Each number is 128 + 24 x the weight over its row's rms, rounded and kept within 0 to 255. Layers, rows and columns count from 0. Numbers have three digits each. The size before them is the row's rms in percent of the matrix's.

# gate: layer 3 MLP gate, 1344x512, rms 0.0984, rows 232-298, columns 192-255
# up: layer 3 MLP up, 1344x512, rms 0.102, rows 232-298, columns 192-255
# down: layer 3 MLP down (transposed), 1344x512, rms 0.0914, rows 232-297, columns 192-255
gate232 108:145151121138119127112119098129116079122124137104109140134155082103118133143112115168162129092112113148117092129115133170161087126105143129084099142096099143120146135139141101145109122145124101
up232 114:104122135125134142116182159145111138116119129184114156136081155118096152131127071129139131157163158146140145133138117135122141112132110131111098107152158144128061093117124109178115108146138138
down232 108:177111164114150117095096116108114163144090177145143136107155120146130119142178117115122126117162105125112116127135074153150126129109134155149113120171107129133127118083126113119117122109156142
gate233 103:173102102115105078208144126115156107100123087094163108120117159138157151128138108174114159096117094133151174168161103138145076115130143144159099136142148131096139093103116132120163132109118168
up233 099:105118091121163113118137120125140114107102125166157102160139124148096101151104136154125084152162187139117096094088134110145103110130118134145111113067146114132098141127129136133153135123148109
down233 103:110132177140145104137090114098124103106129175132118135132158119125135104141078148109119103173144156117091104165150185154164117125126106149152133138124098108077135172138166144117118116124133099
gate234 096:105113076122116135136106080103162113112119108133131115144139158127171144126103139103129108120107128159139153123126151107097152167132091131132174150114142140088133119094143114146145139101124166
up234 094:125147156140145164129133132150094115150143153146090137116157101113100151145122177137120107117123134146110150130172106166129104122138168125091111106128168130107131146122125152130147153127141131
down234 095:122152142116164115121146149074108158124116115108094162091120127116103114112108153142087130152095136138164093097155095131125105104131121116142128126152119118134152119136101118119108141157114054
gate235 098:089176166125126130140168151083125134125139101114132121129119105172137119177123094092131120121125124113175096094112146091115108141122148098135116126147119103160111188120135137104136115096124106
up235 098:160126095114127101115147142123120102164133114118145123124084119108134100101108107128140129133176130111189138117119115134105109171147151117097150134122090112136131131152129122157091155168159099
down235 094:114095147146156134127145133148122131123134132135106129124113114159134124148130114131093123121126124089131129158129157110106108153125113102133148159136119110142152143116171103158154191114103073
gate236 080:102154093140151072124138160100141168108137134064104151164100134144136135158120131097142137111160167104101129135135152147150158088115133082121147146119155150153111147117131178123120133075135121
up236 079:142095140099097149138160150151135066149130110139122111085156146074146143102135200136082155143159136148134166139118125142133169154112117124142123093130144124093151128113099111114138114169155135
down236 087:082040152132094156125094117140135076114122110138141116154133163118104106085092123139130126162127134104080106170106109100106164141154138128125119159103131139127132145124101122129135095159136122
gate237 104:138136097138095114079127115111111144068093122118118093104135155107194092098117135162129096111074133164117104114104153115083125115125136141131107129150109099121124109121115077163158084134151133
up237 107:144182121121114111153111093101089121129142114120062148111129168120091130143166166119094180135110124142156083103124126146151178105088099149134146130109102157128157144164151127140152089135130129
down237 107:118160082106125115134147088081073101106164113179132163108129148121117140111180122124128133158126098105107124097135131153136163154144183127148124180129156145156125194115146141143112128114152113
gate238 102:155146155146126129068157104105172135098149140141116119145152150175097127128144115131093121121119110117169148133150152124126148134096103164095083091191135101077081093115146103114168105124121078
up238 095:149153132133115085159114126113121130120107141150102162123116119125138166136114173121155083107089137143098098124117076165135132135119167086103129175089129145154153120107162119092171117146113188
down238 114:131104163132098124185124153152102105101152120142097140095156105139139149124153112112153097079143138120122084137126150125166171122149138124155155161122144141152135147143113115139131107108157162
gate239 090:099149101084100100120090105129114156115105120089117131135132119115107153130150153112132118117159118111078182086097135184098139123126100173134139132160152131127073140140176169151131136162096158
up239 089:132087115145094127116121105139120101154151126104123118157129140073103144116150102147108127119120122134104119099107138097128103100209110098165103138149108136132146131117136155109170126133116075
down239 089:125113144126092111146143144110124093093145122123159177157129075151180141134152140156128122124146106086116091114083127097158124160151123062148132125128136139144162148096113096097118161164130118
gate240 092:150146103142140130141156087124122129150129126128120142142116120173108140142144104139142145129119151145139129140119134122093105133123110129139084189103111129144130165102106132124133158122125119
up240 091:126141081121167112093134124097140136167123143126120152132135102142151151142136103115145118169136102129117139110132117097146129143095081062142126108133102104133154133065135110139173131147122105
down240 090:119127121155073127177130131112168124153120142135116107099159149134153095162185111091105089138116136159177123142130129093135077160121141089115146115123103141112115131114118157110157135161128122
gate241 101:126158135069130098121104132137174144183154109106104137098099144112147105143087179154100094165143153132122114161090149098111116112097124115114141140127116100117117142138113108141114167162151153
up241 096:164083119166107109136126090151165126154114137125108164101120121110124115111120150061136135129134153127095162108161123135107117125117111154113110134143113145132121145168115093129144124142163178
down241 095:083102179131151131069140076141124139131130130144143055105115109113112128136146148105099137145129148114143162128121135131130121153089151124146130132127110129094144129108129068150100128070140116
gate242 097:144135121118134097146124139110092109117114113147131113161120171114111168091106149143137110108094113146123119143121134143118155148152145114114118102138096068124125166089122104127116118124122136
up242 102:155124124165161132127129128120127178098147117127147176080125090156107105145148116114117161153149122145121150109111086120140149141129138114131130095085151128088090120155116139104116132161096104
down242 096:091146116134148114114117120145118174113168137156111126047134091142068105105154129119121122147151127141078152153108040128146134150145136180073138120126111139145105094140084123092138107146137088
gate243 105:143139117126097091153138148105145109148117131094164126101120144123115126165093066158133124104163131170103133106118146176143203098123076138112098144151093094090155123127130128130105142111114122
up243 105:142092114142109107132083105208094130128167170189138174120172111118119094196113084116104111116117077160135165137190142141108134099112127150102116132167129128148134144126123109142138103119090151
down243 104:122129126077151105119125121137106124122117151076136078155128146136119160087177114146131143098150157165115117126145145126152099132155124172121148131129152145083149171113133143166108113105140132
gate244 098:066098154118118119142098115132141116120106134154120120179136156130106090121126114114093105123087105147140138116128114157142130107143124076150136127113114133163104161136143136122172129120167116
up244 096:147151147139125135118089147149188150166130140124110120167144155089112128146139137140105130129131147096134164114122137162113172137105139100114112118104146138131113124093120113090150133102169117
down244 094:128164148146094088109129118161150122160146087164109107116148140164117163144123144170112112142174139162139135133139122128148095142139127081100089102135148160131154118146113122139132150106128104
gate245 108:133177116119107105129105134108159103111148143125105093125138112120086102122145113124113090186126142134150142127123158135105091105157106099080136112133159120100113133130118199130147111116161128
up245 100:150065128124115142166119127141104145100101135111144101110128171132179126133108124132118186120117160141100097123149123062101142138127113111120148130131142106125155122133144108086148146125094154
down245 112:161092158119110113105131125121143138128108108172156134112133143142167155085112140108158147141132129121130122059139084100149127132127141176123136153158130102146110157103119109125121162126128115
gate246 096:112123071121125137132099110126142130132134146144117134117157136135136149120080123089141166120120125116108120095150099133108125133106182122131150126097157133154154089144132119122114128089128155
up246 100:144159130144124118150093076093102082151075102081133112137104154162139141122085113123155108118139134156146129117071107121105140168126132094152098137156118158126141156106103102092118128107107138
down246 096:125130079126147131105101130101113146132106092104143138107143170137117134109110149165150130140161132157117087133126191168102144141145099122152120106112172105118099154111107166126119145133089156
gate247 101:175134126103085140100074106102102097114127141096137161149150102148115143162151158147116118138162164196086093133089169129136123146091187141108135134139133144119128127109137076162132092135138166
up247 109:126090137161145156152140150106107131111087151136138132112147159168156140129157140125124127145125151109125165106143147137126144137112102101107114138126161112121182148136102150045142111138118131
down247 098:112122155147123103081144138142124093145112139159110095110168114164135131144129120149137146145155157132151124119120141156121152156146127132118084160103158109111148140155112116122111083113100142
gate248 107:127092117130124119136118121099141107124162116133084147130130130132101136126113109129112129172132167106141156069181141124138144150139143126087153121057107112101148138131149118158086118156174141
up248 105:111151123117127122158166155144155090139156126129078129127118186138118098085134141118143136156120121122158168132129082158127105148155107102169106138161170157136100131143128084177102128115123130
down248 100:107126110088182106146116137191136114088120122111115132124144157129112103115100160128135108111180122108141137119140127119136128135104140101129065104131112121125140147094125109160144128141099140
gate249 094:117119147096142105166133114079144134143111167127131109136111090119113113134114133069163114126172174198064143121132133139163140106123167144144140151161139117162111106090131171158134129159093132
up249 095:162134177097112135172117106140157088126146142109138126157119116134130095098125124082173099151128150130116184111121120131086088082110129145139070108126154162142119117127101142135144095170131146
down249 100:121127120114126124143140162094109117160117159103162149127119141133107099132113139076125134131162170096157149133088131115112083095123101141137128125108163153128112075093110113144111131133147110
gate250 093:150117130160143110126103101100097118139088167154082109150171127134101164096140090144141104104110104115063125109114093142106085126144077132134143119133173143144076138079122097096151129153143127
up250 094:172104152120178055147106161102147103101119103121122128095179133118126140060099117134126099137145106108173142109133097128089116143139159084157161131141103075142151149119114123127149173144157111
down250 096:155121123124109153178091131099147152127145145112118173101131140092117150114177132147117132119126130123192137090146106133084109166107135096116111108176154069080134126143114125107136136163124120
gate251 110:144075089092096138112121126099158156078111119107092107146128162120134088094167146102150128166119163152093126142139109128118160141116133137156180172137108087144074086126163131148119043165140098
up251 112:163081197137122159119128122122163157082133103144137122104102163118139139158172110142139119115108090083117145160126129058161135105133111104117083139157129103130165147152117132135166125094125156
down251 106:133095105119099140124148115152090087124138154114130188153119106145126130120121127110129096117133152122151115142111144134186096130150078075116092115090132104156153121119121142093131182126126130
gate252 100:107115119104114108116142112149105117129107121150133134127150148119107124140125143106134122121162118100195104166127141131155137187126147154113139157133109124150100134129137088121103062108159162
up252 100:107138154150117141137137096151128123079139133146109141103127107148134162138118158109136122152145124202109141107167138115129069101111137182101095123107114131096168139127127142131138098079144109
down252 105:080110126112189109096136105138083132133126141112104116102140158161112120100111129169137134125147153154121131100129120097129167117139124138160135142120124124104157125133123121134186107076102135
gate253 106:100156080123140121118121114092138117135123145119136104158133082110171134159127119144139118124127082095096106092107157142094100138086090105157138097135144109099141118130122147171124122142138127
up253 112:154162103143119116128126097129130121156073102103084105152119072103177115119106155124166122150152096107121112132096114115132146123121136137112155121119117121121108115135126103162131158096138143
down253 103:153140079150131149164134137147096083138149075078130154124145132150154066126122141161093145123143083117132126097086078132141101113114095110169134111119136124098127119138151107134105157107153122
gate254 119:151155101113167109106149114102143130160152138123124135182135167109129154122123075126108146135103133121183148147169140149144108146117109113147120104115155115140092144139116125137122150139165087
up254 113:131105109123150129104165124121093147140131131104099138146129145106087101091116132132181112135152114139084114131139139119099094130115122142118107075125124106157169151129167133092081125129133117
down254 107:116121132128123104138091107126097165136142160158131147120155152127167142169077127115120168132114071115134137158126118116105121152113127109096137101157099135117122116103129124163146173109150126
gate255 109:110108132149140133153116099110144140166124129106146113112124154148146104131121103097143108077119128168139121109127120119165115085124121114167139123110123136133118100093092131113096158112133139
up255 119:120117117118123158116118146119144156118171134165129142131112111101120151140155085124157137127122206114124138134107138141098132142133095134131082135173118116115153125163139117127102093136135149
down255 105:160133141126087121125132108123155157149114112132104118146143172085123069149124117124118119134103117153132124142109176120140165160156157077160121147127138077130134127134108132137136136100102118
gate256 113:158129133148113138143145119111147120105153133149097125155134145131105116147101120104121143097130174170141158107151169144121114142131149129143113094141144140137082119130127106092140103111156156
up256 112:129082101162121120111113102124124152139119098105082123122182142133133115098118112109091112155091156143166121136110144168080128095103108158140120146115129104136137083142116121133138128104088117
down256 121:134130124098125137150100132122161146154144116161130114123124193171148131139110116099076149120104088116179140136101135130111130089146153163134135131111104100135145158082124124153148125112140119
gate257 109:137117143120126079126083109105135133123130111154109149135134156157122121112165181121114108123114113140104135142131139120123156126151182140131118152118116135152115110137145092127128144183135129
up257 114:158124142114137120095160117119124157114130117155093130191127122141098141118132153129115139147136156127149110160131088110150165136132131132080088142111104165122073151132111117102163135123067124
down257 105:139141131146132141153128090133160136117126195105134125123163155146140115086166167150133110112122073122147125136154093148158171076139132138131132198156146137128085129124122071137115121111118129
gate258 111:141145121166131143081110126136099120176139158128111127171151128102125159105152131127152063145120163108136123112122165102103156183126156133142132119135108136112114125122097151116159132129115115
up258 112:157131132158140117120099141081140092172110133137165073153103112100138128143116107149095108148125116107127114134150159100077163110147122097172167064119154149119126177134096126117157096116133101
down258 112:130111094125135091147120145133143116136179123127084113125136123086113127108116136086130125146110104157172161087107117101123117136164138163131124129127113132139091149168146137132183120109056147
gate259 104:126097108087131113140120128114094132152105104125101123106102135137128130146162140101128140104099118159115149109135120144147120109142085123135150105121115137117153118117146121140136159130161129
up259 105:139136118177175129137151107150159136119135132158123117122148132204119150121213103128157114117129135137152088148127159068111126114101150121123144150120110090152111133151090143154099095117122133
down259 101:111106153176101106120146113114162126127205130129136126120121135102176122107153143133135109164095142172128105126114111107144170134133169102126083120128146123118100156115160157108104153157141122
gate260 104:185134119135117123103091124123110153181095170131194091151113131116118155145119122101112127116136084124143163115119149124126161106144149147137132120122134090130130139168138095145136092173157105
up260 100:118131117162104157128140177146142134096139146110116144125119133166126129112136131105139144098127133149113149060126105102167119127121073132158140145108133173112155119105158150087128129103079147
down260 104:122151053160117166142166170139125128106135126077102158101098125149137150154144150147124156131143137126101133156114078149145125084140121134145093117199130161158151128122146123135098158151098095
gate261 094:134124146127120089136118088148119113171117134135110144155154107153124108129130177173159164133171096140100097135100133164135141107104126134133138120134122130087141120106105137156093187135092145
up261 097:157130136161124129130101116143183154121144077090113124095121156147158126102112166103107132107139173113178175121126127119068164113119101138126154169137138129126163097143158125121122111078132123
down261 107:157130142111095160123104144131137157106140122132167116129124129150177137133157119097121133138132137148144146177113150113095160096090104138127165158141148112122124092165139147114124116139124127
gate262 115:091114128158121100126140117112141171109105094118156156123153152138136162123095127146129150124123129120130122147171113139104113128120124076071157087112159135161080139138125115133141109121127105
up262 109:143139144119136169103134136126082136176121131148109110136081138096146127130148110121145164117100127134126098109073099081124122150140128088108159124127146107141178147115132146099097134122129137
down262 116:135155091150131137086101129141130123126140098146111167101093111104161143100104076138134131141160144113155143142104138131158130138122128138159160123116143088126091170132138117124108133125162080
gate263 097:126170112133166086115125119110114150145140085143111191126169132130143168108089125130111085104093117150121125121143132146076153104149134157130197136109110103156125117142153159140134122165120116
up263 103:138117141149139127143114104119139142140127145153104150105144147134105109083094144109096127145080104143168097171145170113128154064116129155092137103125159157103110151131110127109129090163185106
down263 099:116096146110098124093162104096103119198122142138095143125115152164112102146091157128113119133078123122131127127129157144118136143120090136132125146139154165137074140129116140172163117154150131
gate264 097:128160135141137164192130104154139121115091145114122115159150166132105110096156159118112171129078097097148147167128112116157118106122123148115136135148115176123078079129135142115104123083144164
up264 098:115154131101129137088138124150137124126097078122161121138148119127159135101122158156115114092135125124155149102150124090092105135158166147114120174160158147098150153127144119126154134131140070
down264 095:094160186132117163079126115115113110142115098147156126156153131116144106119135120126069136151101157116141138077147129120095145124121109110140148077192139129109095129157091115112111156154167110
gate265 104:177143107134145136104098130131135186116153145106141147157131130126107173111136124133114160140101138090151106120125142167141146141128110131136145112112156156131129128110158104090154158097092142
up265 113:118072155150085121148119126139052133102123136097137149153162140185137147059126112117092149121082134127155098132125083172119073127121115108111113125071125100103116152094133128090126178158132123
down265 107:117102122119148100139178127125115130139150131135182128162121148176130126137163091132156140131109115150158102104131125171106142099118086082139143132092148133162139138103108076126149154136145106
gate266 109:136131118114133117084127101110155112164165127114148112143110143138143153143130127162128099150143089096175152107084156122147115148131093115129133132148117130150141163135121121160125113129130119
up266 111:131153115119126156139080179155157104146130124125113115150110082144112154151168126104133111110139147114141141063122095142143095115087099152084117121165132097151121110142172114137133093130131132
down266 107:138147182103163148145120123164145108094097117165152164111185123163125114113116122132195126170166107131102079146139135107120120128156106115136135129148128134118078114104114116149157122087158074
gate267 083:137130160156115151136168126050133084130129119122115137190089128107128120147081122151151132114086064154179122183116126144113129143134152145154096106145131140152147120137133137136106130142140110
up267 086:118071102170074150153182135140137133118123136128124103168132116141125133140106128108150163180124148141120150147116171141149120122106129166090121149114176113137126130078156143158119153146225111
down267 085:151105128166129141119158104199142130111097117088125103137110124130165131141089117135153162140133134136117126141126143096059152118096107149088137121121142104126137079087148121155115126134175131
gate268 099:109137117107088109110114107130148130122116132130130171125137119099132136142153131098127105113194106131128132140128139089116124154132124082142112145123095111167085082102124153137115128135154150
up268 101:102137168136130147135109149125103137108107119145151156111159112131153145154163140168148146128137142152169153085147094096113121142112101077067120142107129125077102110139109137090089122113080133
down268 099:123146074141131167130126125157131125112160113165120142118133150146111116111169145186213146106168100142121119100146116113117195172134093079082098125168158113154134092129134075120141169073098146
gate269 093:121106143143107137144132118154110097132083149108127127089122089090110159122102097133126080139130138158148158173094100111168138109145107104143115131088104119114072166117142140112138142154135108
up269 091:136143122157140110140102123108159154176096119153139129097159087107111129159118122117179139150119099139158142106154088168123127105105171136138090148156147118133078106117132156104125067130145153
down269 093:167115121096116093106142143145144154170121082133113085125115120105092120150161141097159119123146143107157113119125107117127111098138114139115136135112154122110123129141139126112134097144156132
gate270 097:131144116145120092107099101094121102123176128169156130122103126113148121169128145134106115128115127168134135121144150099125113086159148061121137145068141146094125123113124176133118134116157157
up270 093:177144105125136086093133110104103150113101109166147122113115128151098132163115103155152152084120135102124107095133131094123150118148132075124122140130173134144092125124145156118049137141092139
down270 094:115129133130147109145095107161116126133115097143142109125070183132137127146168115141114124123140139146167107116147151124119132115127109181125112123137137096128111086118167130083121095152135149
gate271 093:166157106105128140131146197190128089131087116128178190123118117129162122138154134123074144048128146128154196145103135089143147174145123154107113107184147132169108153109136140102119103158095098
up271 098:159165102129114137133185146174121115151130113138158125142158105161126133114151130138063109077121138108150170129131118114157128134135093192114121103188129100136116115124137153099133081131110101
down271 099:117092106113098141143134148120102099120093120123131108126136154118102094112143119113109176144097120162141138108121134144131116141168133135113126123162157155130116113119119167121132096117125107
gate272 094:118136164144139147129086170092153103136064126124139134152103133113123100141126160109138149114145123114140092110124151161135111112160144134114140129155170119156112103163147147134093137142116155
up272 094:146130145156131134150129080165091135129136167082107131160099118075112100131105136138089162118122112134154114139149130131136131089106175117108155115122128077158083097135172094131139125108158104
down272 094:134138154093102151113190130121137113110157126131111129128142090152150119125116154139141156153148140116112127167088122131141111142135109101108174117137140114122092107107143108121103180156111108
gate273 129:135101141108143129072137121095151132122127134124118125186097107116181105140141146122127125112152162101130122145150154108122134124164165137119149111141153132129092092096109110107157134104137104
up273 116:131134127150127134098140146146119095117121102122122099140132134134145087120119109164154111187112142092144152101126155132111116161157106174130141128125133139119116134102098085169142078101147112
down273 125:101125134131128135130128109108104119122116144159096129116088135107145165116174118102150141115136118119168163122132136108117115094135150127116098121098154138104140117115132075129113146134123103
gate274 120:122150174144087140093139171112136093139131142147138112110153153135064100153087128115111121097101098139191134137139131075132121070100133105132181166098142144163135131136083136107147090088144105
up274 117:133123154095206113133119150103144096161129146112144123121138155122154169111116125101103137134163122108099128140115106142138129138125131112151080140102121129123092135101154125162121142169117131
down274 113:142103141154090117175150121129111158089124130195119119132090101110153127118096135122096091145125155130120131118124132115163129127137167128128104139151130117141155111115137119165109141098134118
gate275 104:101145132133127148133108134157142114104143121116135139162126120123105131151106091136075092097108137119169132164096185143130134109100116152163120122134091130120148119122139120147115158118124108
up275 103:151190111109081120067143141151117149087184145149137168152092116125149125117133118176135096137133118139126131145114128120142134115139134102123132078150133140125097123116128098103122071110155130
down275 103:102170106124114131129151171164101162108140165167125164142129127148133151104125116145120085111149128122089153119172142121121106113112153098110144120149153113184110187116144117101128113158147076
gate276 100:109124134148115098122094171125149115133130127141159109135121068118127149112120101137165123149183124150124128134116172128143072138158137115152152146208142139130077144104070150161132132126091137
up276 093:127117126155114169143090100099122172121133090113140141128114136130105153146180109123077105128127122129101154082124083156140102115128084114135164117128117134160070130160139111153123130134122161
down276 093:093162125120156135126114132151135108120101085098100139129097095110105122093133086129133078115131138143117107176081135128128097109146105161112146150107120145147130131172094111152139133129156147
gate277 114:121144177117129097147100129106146130100145127105143151134145131081126144152127139146115128105117113157120151111113118120127110095156142111138148138135177127149112127133103072125131098145132079
up277 107:155078114135113169119164137139140097093119136110115124149133113126114109150151154128149155119102109086115149098092138138114143146111165131121150115184117145138110157091166167105154111092096124
down277 101:102108119203114139116129135133108148133097121114134147114147151098142172160147152115124157110127139102100101151120124117102153155124064118139157107135122129134130071100136151133149128155125097
gate278 095:160122102119115082164135079114124159125136108126152109123150127145174119153107148082096159131118117125096087120134141205177186098141122102110080159127168118118156169103128098138125097151106115
up278 100:137109107201125121147087124116182160150106115155126144176193123157131116155087119134139145168105141138142073077144083163100174117122139098124127139128130134140121161123111127129131133166142114
down278 094:144138055148086110142151149113065171137097123156142108185173108123105111150151129084144099132153155100144116102172121107146165104125135125119123120175130134114140142118124107146151125144157115
gate279 099:167142101139113136119132143140123105126144173142095117180113157135133117131083116142128108123130138117142131115168130131119145113138141127136119089091154135159134130152115129182099130147145118
up279 099:175130061142169127100130123135134081087127116130113125168139117143096143148074165110123163150155126094120125139144133138152131112092120092146150131165103155159100101144101090180094140141124155
down279 099:145147123098126115121116143130082061104146109143138118194104134124111156122064131166140157187165136111152135139171118145116102140142114127136102134093128110127107118157127114138047122153113104
gate280 112:147172100099146141155146080133114154099129136188113113142142139124099137132120134127127133152165146143170104121164102149138098120168117087122133063106130158160077115125135138154133108141161143
up280 114:176093113134117085132102133111162180118114121119167131138175123121115127124141133131150127123098146122106152162102142159155111132109134137166154133151112139140136159164131106101093086172125181
down280 105:129130142142128085138118178142121148171099120165155109126182101141174102135150111109134128139144169125148131103140083111148152108132150130103143155133117110121093114197105141113151084109140148
gate281 104:126161126165150146126158131087094074119129155106135163112149147091112107111132084137162130139124131131152125173114150110109125109138129129120133098145137139136118104101163180140124154108130169
up281 097:141130170163134112154147081123136145136117151110098120135099085142115145118145135150154145157118128083141101098163106147131126106118138128108144111097131157102110131128126132093127144138099146
down281 102:151119132103127144130170155104170112125159132101124143169126139135113066114128106120167116113141075131091135113170116120115138167094170120126138102106156146212147115113141154118107097116099152
gate282 102:167160107101142156135142144137131094167103138106104149169148143123067159083141150137118132097117145152113160128178099093157134099073090091160103134128132125152106117108134142147143201123117130
up282 104:133130116141154139087126161109110111119109077150170152105105145137119069130114135122133107171127116130086121128131124107147106151145165118110158109158104134128103162102088104138112076112106121
down282 104:147141097135136123113111124107122156131179125086129127118131148111148114094103159098172125117157149138136111183127142081104134145095122121144113118143184120103120112148140107115137113115123140
gate283 100:114107057140150162129144104091091143133134165144121130130163121090123090109111133126130130123136174134128144095111102118101108142119126147133152158102109158132074119132131136083181102135096140
up283 097:140161163127142093138159186148129134136145098126152116077151113179117080084166141137141115139126127167120135126163115134134157155085103142126130144147131120106135129119118135136113108121149100
down283 097:105121145147118113141083167148100112146133143117098178067166104081149143106131101178142122152111129134131139144146149153144128110144132108116106149165133139118116122091151137158139149115129157
gate284 096:109145113151137115097122135129152084113126160148141111114132148089121099118122180167155127095112113137093148116150146071136116111163123109118103129124111129128122124113119151090133116143100123
up284 093:113128100085155116148140100137161135091120138115112140135124097109081123128133129135149174122124090130102134112124109103136117116145051106150134142152110159133156173123096105097152114152111158
down284 109:135117120145092124123124120119145121138166135122170152111163117107131141121113156135140129119118121130141142107139115133128127083170112131109133110154141159130144101190112094107134066147099096
gate285 102:107098126109103155125106094123113145102126121124121105125116149089104099170112110113146126129118109101129135111085134128166149132098161122138139153106154128130143158143091112139155152109155145
up285 106:130133121085110133074191137134137144097063116095130129098085181138074128128118092114118137162128145137125129108138129133125141090126166125117141125130136131112116109118131167124134154131104119
down285 097:106188130165149108169147147180139165149098156146173094103175116163086158127128117146138150098146074138114143138128127177156096165112173115112134130145156134119146151117064150117143104113118143
gate286 084:090131183087139145142113107160120135159132141166156099107128123068126108080144156142150106121132140109127162130129117130102177116149108159097156139117105136127139103107096115169163150079139092
up286 095:153148128126109158123094138067107131135091111080128159148126135094155135177134125108101190144082128158150161136134113147135114167173140192130177092159115114115138092138128131134143135122126128
down286 086:122114100100154104127141130128131126133119120096130127137122123130112112129113136090128136115122086096127117166138122136137116153129153137143115125126122147110104129121096173117137094143101138
gate287 110:105127134104145180093127131078102132082131100110106139104134131075160132124137122149106119152134152136080105119129120130128172180092092093129147136144121105168125089108130145103128096174152170
up287 112:109160137177143114115118082160157110115124155086073147116146153123116136136114101116138143100123103124152103186072115089136137103122145133098133119129111112097110134118154150149152133104108123
down287 105:175133086138191113100108132116122135111151168135100099143130157112118117113137095107122098110123132157090123103134096143115129152165149163140103164163120124132118133177137106124161119109172092
gate288 095:167104090118140150128132158142129130132155131140158139144121152107124150141128122135148120110128126133147095170101112133154157138126105106111101117117189101148120130123157125104128125150151100
up288 095:117124149126121135110117134142124153132097098121137133119151094135111109097148159140121119107135058126128120107129117115131139178125128126093108121161098149139133151118113109115101127137154117
down288 096:138141136108122101127170123129120170128106122130124137121118093115100098177156123097112145095136163150107155130175133097124112160143128138109155168121102107107117146155122112128124129114146160
gate289 112:145106171069171111099138111108136119130111120127124105149150111123128123140117131138121106125111134164113095119096141122099099150173132104188080097151104143129101146106079124124142126149128136
up289 114:139138116120118190115125086100159128165150091152159125163155109105110100132126080131120122146107116168174125126057130114121115138178149138159112129148102091166136145202122117145136136169123121
down289 116:107100152121137144139121144118143113145102182116145194160143113131128135124122155131115149149115130122088129125120159144124141131115074147107111099133097158075116144140129125142066146199111128
gate290 099:118072088121138079094116131134137160102129145118169111137161110162110113093116149089138087154147113121136092156176181148120147160151125132124118130143088108125121090106088106082145140111145087
up290 098:119055170113158121148119119123141155137135116111170075106137139185125147117156118100151162116100098132090106117146136131147111107109149126117105138101162102168122122118139136114144124092103181
down290 097:126116178165093103164141098138156137134129095121161106156134183127141132111124130126204142093124150121089097096106119125107128129146129140114138158061136129131119067102184125149175091102129176
gate291 106:112119137140161103118162133115118135138140112138127124131168144112122061081144135139122195108150136118141145122138166125122136137165145080142092165136117126136097057089154112174115120106136117
up291 096:090127123160115087138145107138141111140106139086130106134143156080149133163094167126170105126108123126118165110138128134145080146097115075149126155108125137169140164130124094156117124110067117
down291 100:092147172165116126110137111145089109139125187164144157157137120115069157142107137149139134131138153102071113121174095132114154127134117094136141142119111138148176130158124151195105131131132107
gate292 110:117093120124131110168110079084112144164136129154131077115128146114162143123151107123049132149140106136130114152094234103129131118040092149133167148123153153178139123130112135099108107104135103
up292 114:094160108136133119148125127108103135131128139173109104151094120116131121136122099143077152110094117148165085131165126139122157145138203108092155147132119129134132143114116136125100123134119119
down292 104:124119102120136111125134137137117136180123150117136084126127122125114132126139148105146134131122124130148157154126110119115154149131128112126128160151127166129132112186118103134100121129115129
gate293 111:141134090164162119139124133096114132134135111118110087128141131122114107129131082091144096139109144062152106141130175090130111124147129126154172138119119134128110151139181105151136134128149133
up293 113:093119150125126149115082134149170136077123147109117103154169178076129123132196105101154087169158143093116130103068113139128103091115111123162113129138158131124132168173136112120137074141142123
down293 113:097177116170125127112147162118118156143128147130127148076116115142124134138143163177124151152099098080164125146113181089134098142114126114108137126120085065112094111123163155059103114094108135
gate294 095:089123137110101140103147124122129129128127123115132125114150134099183152127098135122106114070136107186172115127085133160166139134131144171106128120157141115163145152125140100113095126134120150
up294 099:123124133091139147112152132150147137145115110117162106125136114114134151142132112115099125059101133129160136103096110130139169110144128165113145126141131115128115140074127146106116122152119165
down294 110:100115122104126180116170142126164164149132110133096104107164103103112142131091137127133132152104151134145122080113135142123141123122163141117145113135127109115088112102144133112130136134124144
gate295 103:109096090165140084149133108104118131081101184115155135131156104126103108131174107120127118137123148155129119126133136158165136112161080146114134112132137154148112111132148172137120129130104151
up295 104:117187133116156180110126077147167104153131106136083124110139093119106096134115130120128119151133124088143140167135125127114125105116142094111125132139126111089190159145111093135128158142180124
down295 105:155101121170149113123132076126127108135143123126171147158233132140195107130150117144111163109145118134124128133134167158130132090108152125115163151131102127119171151132124117141150139157144146
gate296 108:135131113094119067133161108169128123123099081125147127134186126129125099100145165158149151133143134122105085215143130137145134139134149145079133145122128099151094119125090135150135128168140117
up296 099:110121169142149132112107145144149091113122109101155107142189134094152104132139120132092153111145149157093118125119134138165077138115087136119146177124107084105147155177115137143145119143110111
down296 109:149136166130159150116130126160122099140091133097161108123116152127142155137114144155100171061126136141170143161127152148152096148131115130109097143134137150145106118125128135145139124156145137
gate297 094:141115118086135105130132128133106123135198128105109130187076104148125134129170096123161145182086142107131145185149131133107119142115153137115081107085175108104159134145159180126085168133155121
up297 090:141157108134111192150101158126114169116122106126138149113152172184152162143110155149073117137175122118108118153115121116125100141101100170093148145099156162115145174142126118129148105130114120
down297 093:112127103158131110127132153088126114130104099129135126107138105145108197147152141143112132160171111114092085122180131104130091159118119136163126085144132140121137114147117099142154136161130136
gate298 090:166139127102158112079126106132115109148083117093135120123127145104129126131160072140165096078127098131106101100093149136100139110120127140142114160137118140138140116147060138119112127141137112
up298 096:099122134083168115152108089143157160108104147104169142105121125144167148115116158104092159138138145132090132184130115150135128132098120111126144172098152107138089148133089109127142096110125131